config.yaml
d_mlp: 896
activation: "tanh_gelu"
norm: "layernorm"
qk_norm: false
bias: "all"
init: "normal"
init_std_o: 0.0523
optimizer: "muon_variant"
weight_decay: 0.0
grad_clip: 0.5
decay_shape: "linear"
batch_tokens: 65536
dataset: "wikipedia_en"
Each number is 500 + 40 x the weight over the matrix's rms, rounded and kept within 0 to 999. Layers, rows and columns count from 0. Numbers have three digits each.

# layer 3 MLP up, 896x224, rms 0.0603, rows 746-774, columns 0-111
500467561512524464469520525482476508513441507553528505443484509464450522505505569493493497500535486449481453465408470526455530457449521480523536542485561496566511578467524508503516447505483552555575528505507491501544505461470486464488493516526489565525558540465486540520474495489435499499521437543501472474435445414447509485515418484506
444481520456510516429556431433565581486476508467543514509502516454446482487497489542481470475555484465460515522462528503508562486521532418454535511528536542518432410547485559512518570480506490543466474481569513475492543545488470588517422492467431497423451457537544497421589476477548559539494508473576530501544507602483534523517499507437
465530472475577489561454474437529457586572534489539521463479520537555433555431512438459458471540524458481508542463539489556514527570548554527504435515477549464425497475481503474481491472465488457497464517493521524444573497500450558473467486539545483483536606546553476542612536515539503474503511409459604471522424546485490504557431523467
460512514495503516507581501445570469534532484532511488485449494515453476526460539455466570562462490515551571500476475531526502485493508513530533494517488436514465491447520503484584512563477487435528430500455429448577477488468489465469506429471460487530413561491544491521479577462527530481432488519463510482494443513501535425524550464483
492498462479510495549538499530463550514529514498431416483478475524540495529409444528523510421457432493484493464526507541536474562471587550546481467489534595571503514485501477473549530529485500490521481542539513453553458471466490611450591488442637481529528486534511563554518492519484499518449480455463495455505549472522555532518449514475
500460532497502447455522540484539563579514573472473499472506514496540488500435508477496507424484452447545511485512476554528527526468471476501534470401485538549492479485433487513438492392452475484513459510461500514532512465498460570470495485560489551422508460495493522482483537503462503487542503502514553467499493537557468473572443523512
485467516372494521533513491459505491561467470486485469502481488496458524492381482461448478584447455551472535438483512513522482536466473514520566509463587565485469542482499494451548456538539527504443520468483479487522446478493468511443514489476453448510458527535560488537487579403552514486480487512441450455525498423541548478535481494487
580439474496427435498516471437465498516526561570528459463463462499540463530523526458460438547454426476482535524497509501462546484518501465452540459442473525500538495579554496465545541455534523452570483503559417430519543566507545514517529490459515526543529582517561505553499448426487476530488454530576597517532503500375518500503514538407
529445518523505451504489495480489485513490544524503580491503534551482496564503470466598504500477503406488502401469486455561477548487532464520539463436597473522482542511463543495510423533536558544484503536438554511543485475535470462525499491488501554472462551504530436495558436551533590525545500535449499433470518431475446462527482480468
509531557535509604488451451465484513533546569426481483500512541546499481504436485501554506435517535540449504444558484518432564495488502451519537430458523498536436407587441398530520475490523486496400414470516452433427534539495545484527469479489491499524458522601520513484529504439506439490523489489522536491454520571500573474442511511472
462482451591546475514543547534463522564520486449589463514496530450493452477498502481541455501557591491556463446500513452525552456461418544515556508504502549513530481502470443476504472447488484542469448504512514543515581523569482529446464496556446503495487543527439523504487485517418483511498476459449493508455532491469464460560511495455
477498450493464442463594437473516508434480502514496532507445549560471526609497472491568441454534588554426537478482536536514539492560496465359517534465481507502491463437526500505464587536505460470559501502542498471513504455522459554542491480531515462475434516608470526491479473436531518498483456474425459505437448490540505580509546498508
532470429532543488444502587492474458438547530473534532502488446500488493525557508541508459460521475585511527503590431489488516539475463499535474468554538456521499483497466528468530467430508543505538458566574379554621426484515509537500526505457484532576400477532489475460468493541512480512563501529469473585511477599532419537520516476568
554520514572527493525572528534534438447496482557517514503547579536487466488504525491433461518499466510514538520441453475565518504521479527500471502429436479531462486422492497454435561569450500501482534388513461528506444571502515453485483525412395493486509508564465571569533508517549586454528458444529533506533536523549457521536487522534
483409498537502458547519437494479482476511544527562490506471508564470540461467474520489574533436481447470482580511452524490487498431530516557582459483498517497541469489451506555527502531514455480481433484489510494456518520517509419491509499479519575479515505494498494494419465548595581526492497512483517524512458414523438487495562552535
464528551486540459534486467542555581487502547443523494384511454501476497510508523531563449451498511493484482514493484488471487497504476496490552429466480494559504465566469492535488522529462444500502520590528444475517503480547560530535498537517538484463529501436484443559533422427550471484463459496510538524503558472529505563492437460418
535564516597530510473551491460532422417475482482417467496488551482536485496616527553548487552497560518453484555538510507531466524537440488473503585513541575426567534563554458505416590528544545557506460483514524503491558513482481487478562506539565468464451457410407539577584495504463429418439544459491470493452522470507469508540481460492
437503494515472537421534538483504446501460447517541510495558562601546420518622545529494503503495571487532544465492524455505572497551549509504403472478457422532553526471547506463555556475533513564555533518439455488488483523493463488441464470569535453527505582465499500591504485455555518486474478470578542580476528621473571467466525515514
477494524555435458495551560483507489468557496581530502524440529504523468525539451480445537505504529488385474486528473574460484485455426497437501535517503505493478550508453506484508549443564499543444498495545473517534465540568449587499460568465517531527548476488516505634547468478519490504514455429499498438509550441508507481463574506516
434524505508511541470520490607511521505525497473513612504508454492477504471573490482585513438477444500471532471475458481531477501481544484502476540543543533488518475491424450498504514457467551461537469515492404476511495397553530477468475420490563529517524526444485521505521420542517517525529495488494542548515515430503480525537434426484
499503516507449483440508489540532603544509521540449465534536405568469489495481465493497455562486524500454526480546520459541406505466576472508514463471490564528502465457461544491546547455471483478583549515484474481489437462521465507519505474523522474471548490539502532485478542462459550517456536451507543493529504489436519546447488494471
551464506457452488523524522506489498539448497505509538494531498493437526455501467555521530489514576539524468571437488499480565539459507506453628473529524509518486545486423498518465524500535464432446447473490516468586478440549540517497490532531441523498544439505475483460521492509507457476486484553508554432484569577543492530521494481490
539435499531484484416546544469449440519486531515512525521502449432496529521431494442583529538451520505491557470494421531507547472518487538496493575547536509484452501560436425479509538533522455506533481520478448523458491451401543523427524513546500504501555534454498513523435431426580525566481503543483483482440592487477484494532523521539
545559586468526550536484456544524575477471525456465483498476479493558533570486515461533523541439534457472501587523490470547447559476396480476527562508483509527506431487522497446558548497437512522479463523492522549526614530516466495498504496481467491576509498500506477498498457508456528494399556485546554515507465464472430555424533440545
502533475533460425556493547527445491454540450502423505549514475561564529523539470527482547472393479531568495507498514549562532553579446504484504503445539549534508533521427596505512474475521512482497472506475445524450464505492526530459480448498520511516560457520528517525526431471509533527533565400464525528499497435544511473524523579549
519521486475513486526494531515487439544463507554536492462519515589483535555548444458486482521478502452532460507504467506490487530480502523477525543468452497485525516499455517561492531481451508489497477537595493545452479507510471438485501525504508488507525521488551456532436405552556501492487511424498464511505470461495559527447518588490
489529477506454488530530546480547558472449488460577466544506506473484525502541468559457518473482504531431569458444491527524520487542560457504465446486529393497475489482375524552534540544524460532613531484514530466540519467435442563561402494520536518462487475563466550466486539476501561524411569512501502462558484470441498450506469528526
528484470490473560489424506523526482475447473468531443494512539478500526537530518496498505540527468488542469472491490597507502478521440536449545543469557497479440477509471488475543498575433457523522470531482549439578531517557564501476490512488501493561535473516498597534511469464518500478473529507486405535530422512377537453488577527496
557522465491592517497492560434505569436491514519477523516491493592444453571413498529540511503528476522548507445481469477494483497487502497561544491495526494455522445506483466470526468493560549504511499494509580460486476457552435478485514475484488567475508528573467521549495458493505480461496439485458519465445521537482509548506549551544
# layer 3 MLP down (transposed), 896x224, rms 0.0604, rows 746-774, columns 0-111
536525487539525483504500524428501498422476410506428486490573500513503487519564525509526479537496442520552516565544469469521504548545526486448486473544475463492491480529530491483492556494528438510499564389508520511425464541507465457537535484481513484525524425513485476502459482519552473519474516487518488448518485490554483505488496499460
474493470562528530582503487514541503557464502535567521553536545474536572498485530597492491503499516479518435527455546490448486525575518417529488486582488575494488516501506476552461489588453504503513587475524500506415451591378526491502404515551619471411485411561449492542473504523513536503473492519536416472494483495512446460429445503497
584447469545488551488481562552548474436526545470481533539533481485528522447466572485589492421504536440475472500506459503449421487428539546510515506533555466524450527541473452539584438500494516506530476520539458439549496382467499486482544477448530494531491508517547549487482414491485528565446494516463567477451425526560481506539491455514
566531511492460528552485504538436477443495520485477515467510522525525445499522483532558462430500402472490484579499511486435492523572499530537503481521489552498478552495546529489500469569502481550499547542535489487445466503503518473415553596525554543447531510451444492508462543558507477492539484505552493451536496511480523453504416517498
422451525579514477462523515470504473536521490484512508502499559520459507457568546485490527454490503555542467515457509514515513464543497444491442508479443447489505481564502492524517501455562490491496437450423444554487515502502519536515415491544429525504528528510544542469507539528457586553456472517546517481557446474563503434542501433492
480543442492457430475453470499503495446486517455561492526447505523506446465540509494550494530502449501496531551498501493495562474541454549521475459502542527527477522498502479464487532473544504504532519501580506451515501444405453462544462513502527528533533481529476524523515544545479507509444529498449482482489438506520470422458541475461
478472456487525474481461548583478512476457476535471479579534545467492548454485485479503514463483503512459541520545473529569510466556499418508465503511508495477502420521503569469557560483521493547451545468479522572493416546494575498553503524533440492518483487534514485427509498532479529554567565477586500500391504541545451434466453545606
486544538521517499494462530497436485496451450417489509515540509496464530489501522486510554453490592516538505512547501464556415501536508525480443496563534433444466508523504562533428451483490457439503529480501546475484493505538468529482494510507555510482452474543485434518470521462494448531461463508475433565554497537500444573560489454494
502481544536498578509500494532493512478542548508470456536482510518461518435646430439503494577498530504466475527478478528508526534524475522392524488519463496508495485483442486453541508485488527504439468526500501576456479502531506507452503561414477472570476426437553499435510526436552491541489496535493582547548442454438546528521553477524
469553469530533476477604405465500468521518518469474526531562487522516492460511532475518505544479459504498546507526525467491466503499448452453550495557584560580505514473523518511482510546512567538521558522404503470487518557507438447500539538475476490495494558463480511480453489505489516479559475532522535463452482475522507461454508470508
539563492513592492523547510549386537489434538470469517459512494547459434504446517507538596536446434518498548511451479559534446461584552505509478458476499397494457499489577544602528514494580539435515493532467512497509528414526488572524464523477413461519519473530510497487472497484460405479498501507470562477587517528446481500505534486502
397528407538523489491462419610530480496509519476420472498534505509511457456537557539507524526464504476475551498467464481502511453447522474532489493581570545582553461541500470508509559510494518499461528486570509489534528462546597539549493467492494492497522492445493447528506533532557441474582571518557479561464499492476465474446490525498
525504490456519516549425499554480449488476501465426499482521628558484456554515454542394456551503475461520521546506511535558491538471462483505497401547530479494401493517510552485534463488561469543587578508502528549503548469536510467501528530609488467478571496504465478442511475471501410465478546546544487400428470440548462510568478472543
423483555496541558511479532481436586466487540519446462516517499473525539476576516514472471523572539493513489495482477496428524507476530469441481453530484530473545498520488499497439391514547503525498528561496566398494546497519514499425466484526461513519508482466465445472506507552545382534499529465503422515505546532512494446526454480478
462479459520508570511527534444564525486493410458482505481516499465504494507499526513502507513504512569496506441463499519497502520545474523478493502469496463450486497501509523513524512439524597572563470484480511534489491498516565595480465499509540470504512533511568502439549481500412457377468510516558424496458581535479566482482504511496
487525479542467496536486480502511429497502569515490457493428553501536490527495504489541535526468466506508508500435466505481514528504376503449445521516512537454445475512499486476522413470528505423509492444513542553503464467596468462468469495500497509508464556512463519507516499496501459555526546614498482459528524442506530439538514540586
503533470443470580495516508564480521550530424484499483541505427416430556513382480421499562502468493461482550535505507517501480496493523463430559449539536511487494485443528510523504470478505477557492517523376588587514564486512530556470500514508541510511484594477483485446436519425417537527531406478531572463509601453576508465475474511503
525538539477465511531460531534453467523521481449525482511499454543570477461567424603448545500511460481498503498464412453522447551514484557451476471559532573476522501532547478532527490492491519474414594465489467447484511458545524458448507476480488487455434525476432420582556530428561474505476479474447502499491468465540520558531491496513
490569456496432426522435447531484471478463516494533475486524502530465527479475517569453451520490472427574507444535531483514440432513490556520496502494571528444573496494486535441508497518515591471475556589427551564458589501570520499511544462473515480456542509476439547433480545555492503513477545521478482505574497613526486484531484512472
574463459555527453445483483475497547509537500500450519499368469510510563509488488484480438463401482446566463543471534545472439512532449522487437418471551480482470540526445529503525484433502505490462541488513539529461531513472517506449486510445479472509553532533532456574521469516521534511461534505437532508566511476488469506529517546532
500558476498492507452548494509591450522448490554510488457492487540462495507588530520494542393501509539495498506510485526503537434512430572432506561599460554425556505508560524568514428483534473444474410474451522444475508493502496517466518513513432449536521535478551517480509462474535468465506482558489457550498471466481430496528507447557
474536506465494570484515505525445462548499520563452476534443449555525458476567499446530514507396453448494440464461504483500501473538571471455424472531476477516463419494489505437520534473461543576514508454498481516485513457455477502429493501506583441491540518564532521561576561500518521550478576416533418459500454493511485511526471488502
491499477520469455469541451465553568467510477516465531469535473462479515480520556537501477484480554532564444481492584546568460404502507482587540478564483467563464482505565490596552494617515529474487509539432518510488455474540563431479420542489502507577510482536602507485456515449514495535532490510459523503518515601488557556492479464500
508496514525530534432556449497498491570538550504461542495503528518475476484500528525599534453536465473539524467528522498480589480557495525503400437492445478452525535454533518542488443453516498472566460551486529536513491501525418482523449518478525525479544486598531484534464562499532445466511563533503500465524474477415525452499518571499
479449527483493537515489516472542464581468434569586478459526546414471538486492538552446499581556513511465514536529481443471498468468509513526447562478603442518488509497494535461483463513493522541436550487492433494572556547491479439504552488532520508486426450500468479413486537512473535471470450498509497489491502580515497554459435525489
512455525490509517477514409504518517508465552434521556537463548503444464499496491588508476495487465599519519470546535517502514498471591471554506484604499519455510415556476525495483433531534493537513490466478475571488474486507486529495482511509472481473481516589443503470522504448476447492443635451548496482528495499527516424539446493525
457605473482558446499447551498509510478547464442504496485527580542518536540478531474514421538430491505510459521479520418574467504558454400543462555472492527523496455601474518497458455553479509526459440506536481451522495560551541478456549452407502480540487521505567481562416446488476522472528564506454494490502566521512501466456465475509
504473478452495436461540484494485500491527468530499546477497450481540499509502508525510539501500507547450491504487511454539526528509553468476498520508470508533565480425519552499486453526583548448440542571498458517452468530447475505488521511483530538494454589495513468466434560517501488481498479487446552523476513533587553535541503452480
509548542460508503520525466498484520519547496535499500539475544527486457463496593518496528513451570525455406474515486547472514539499528504443501523446440520487497518531436474520468472444523476544554513517564476493509465524469546538508468504503496509451442521479480482406525487574473471463414495522502468491462525435521474489546473514493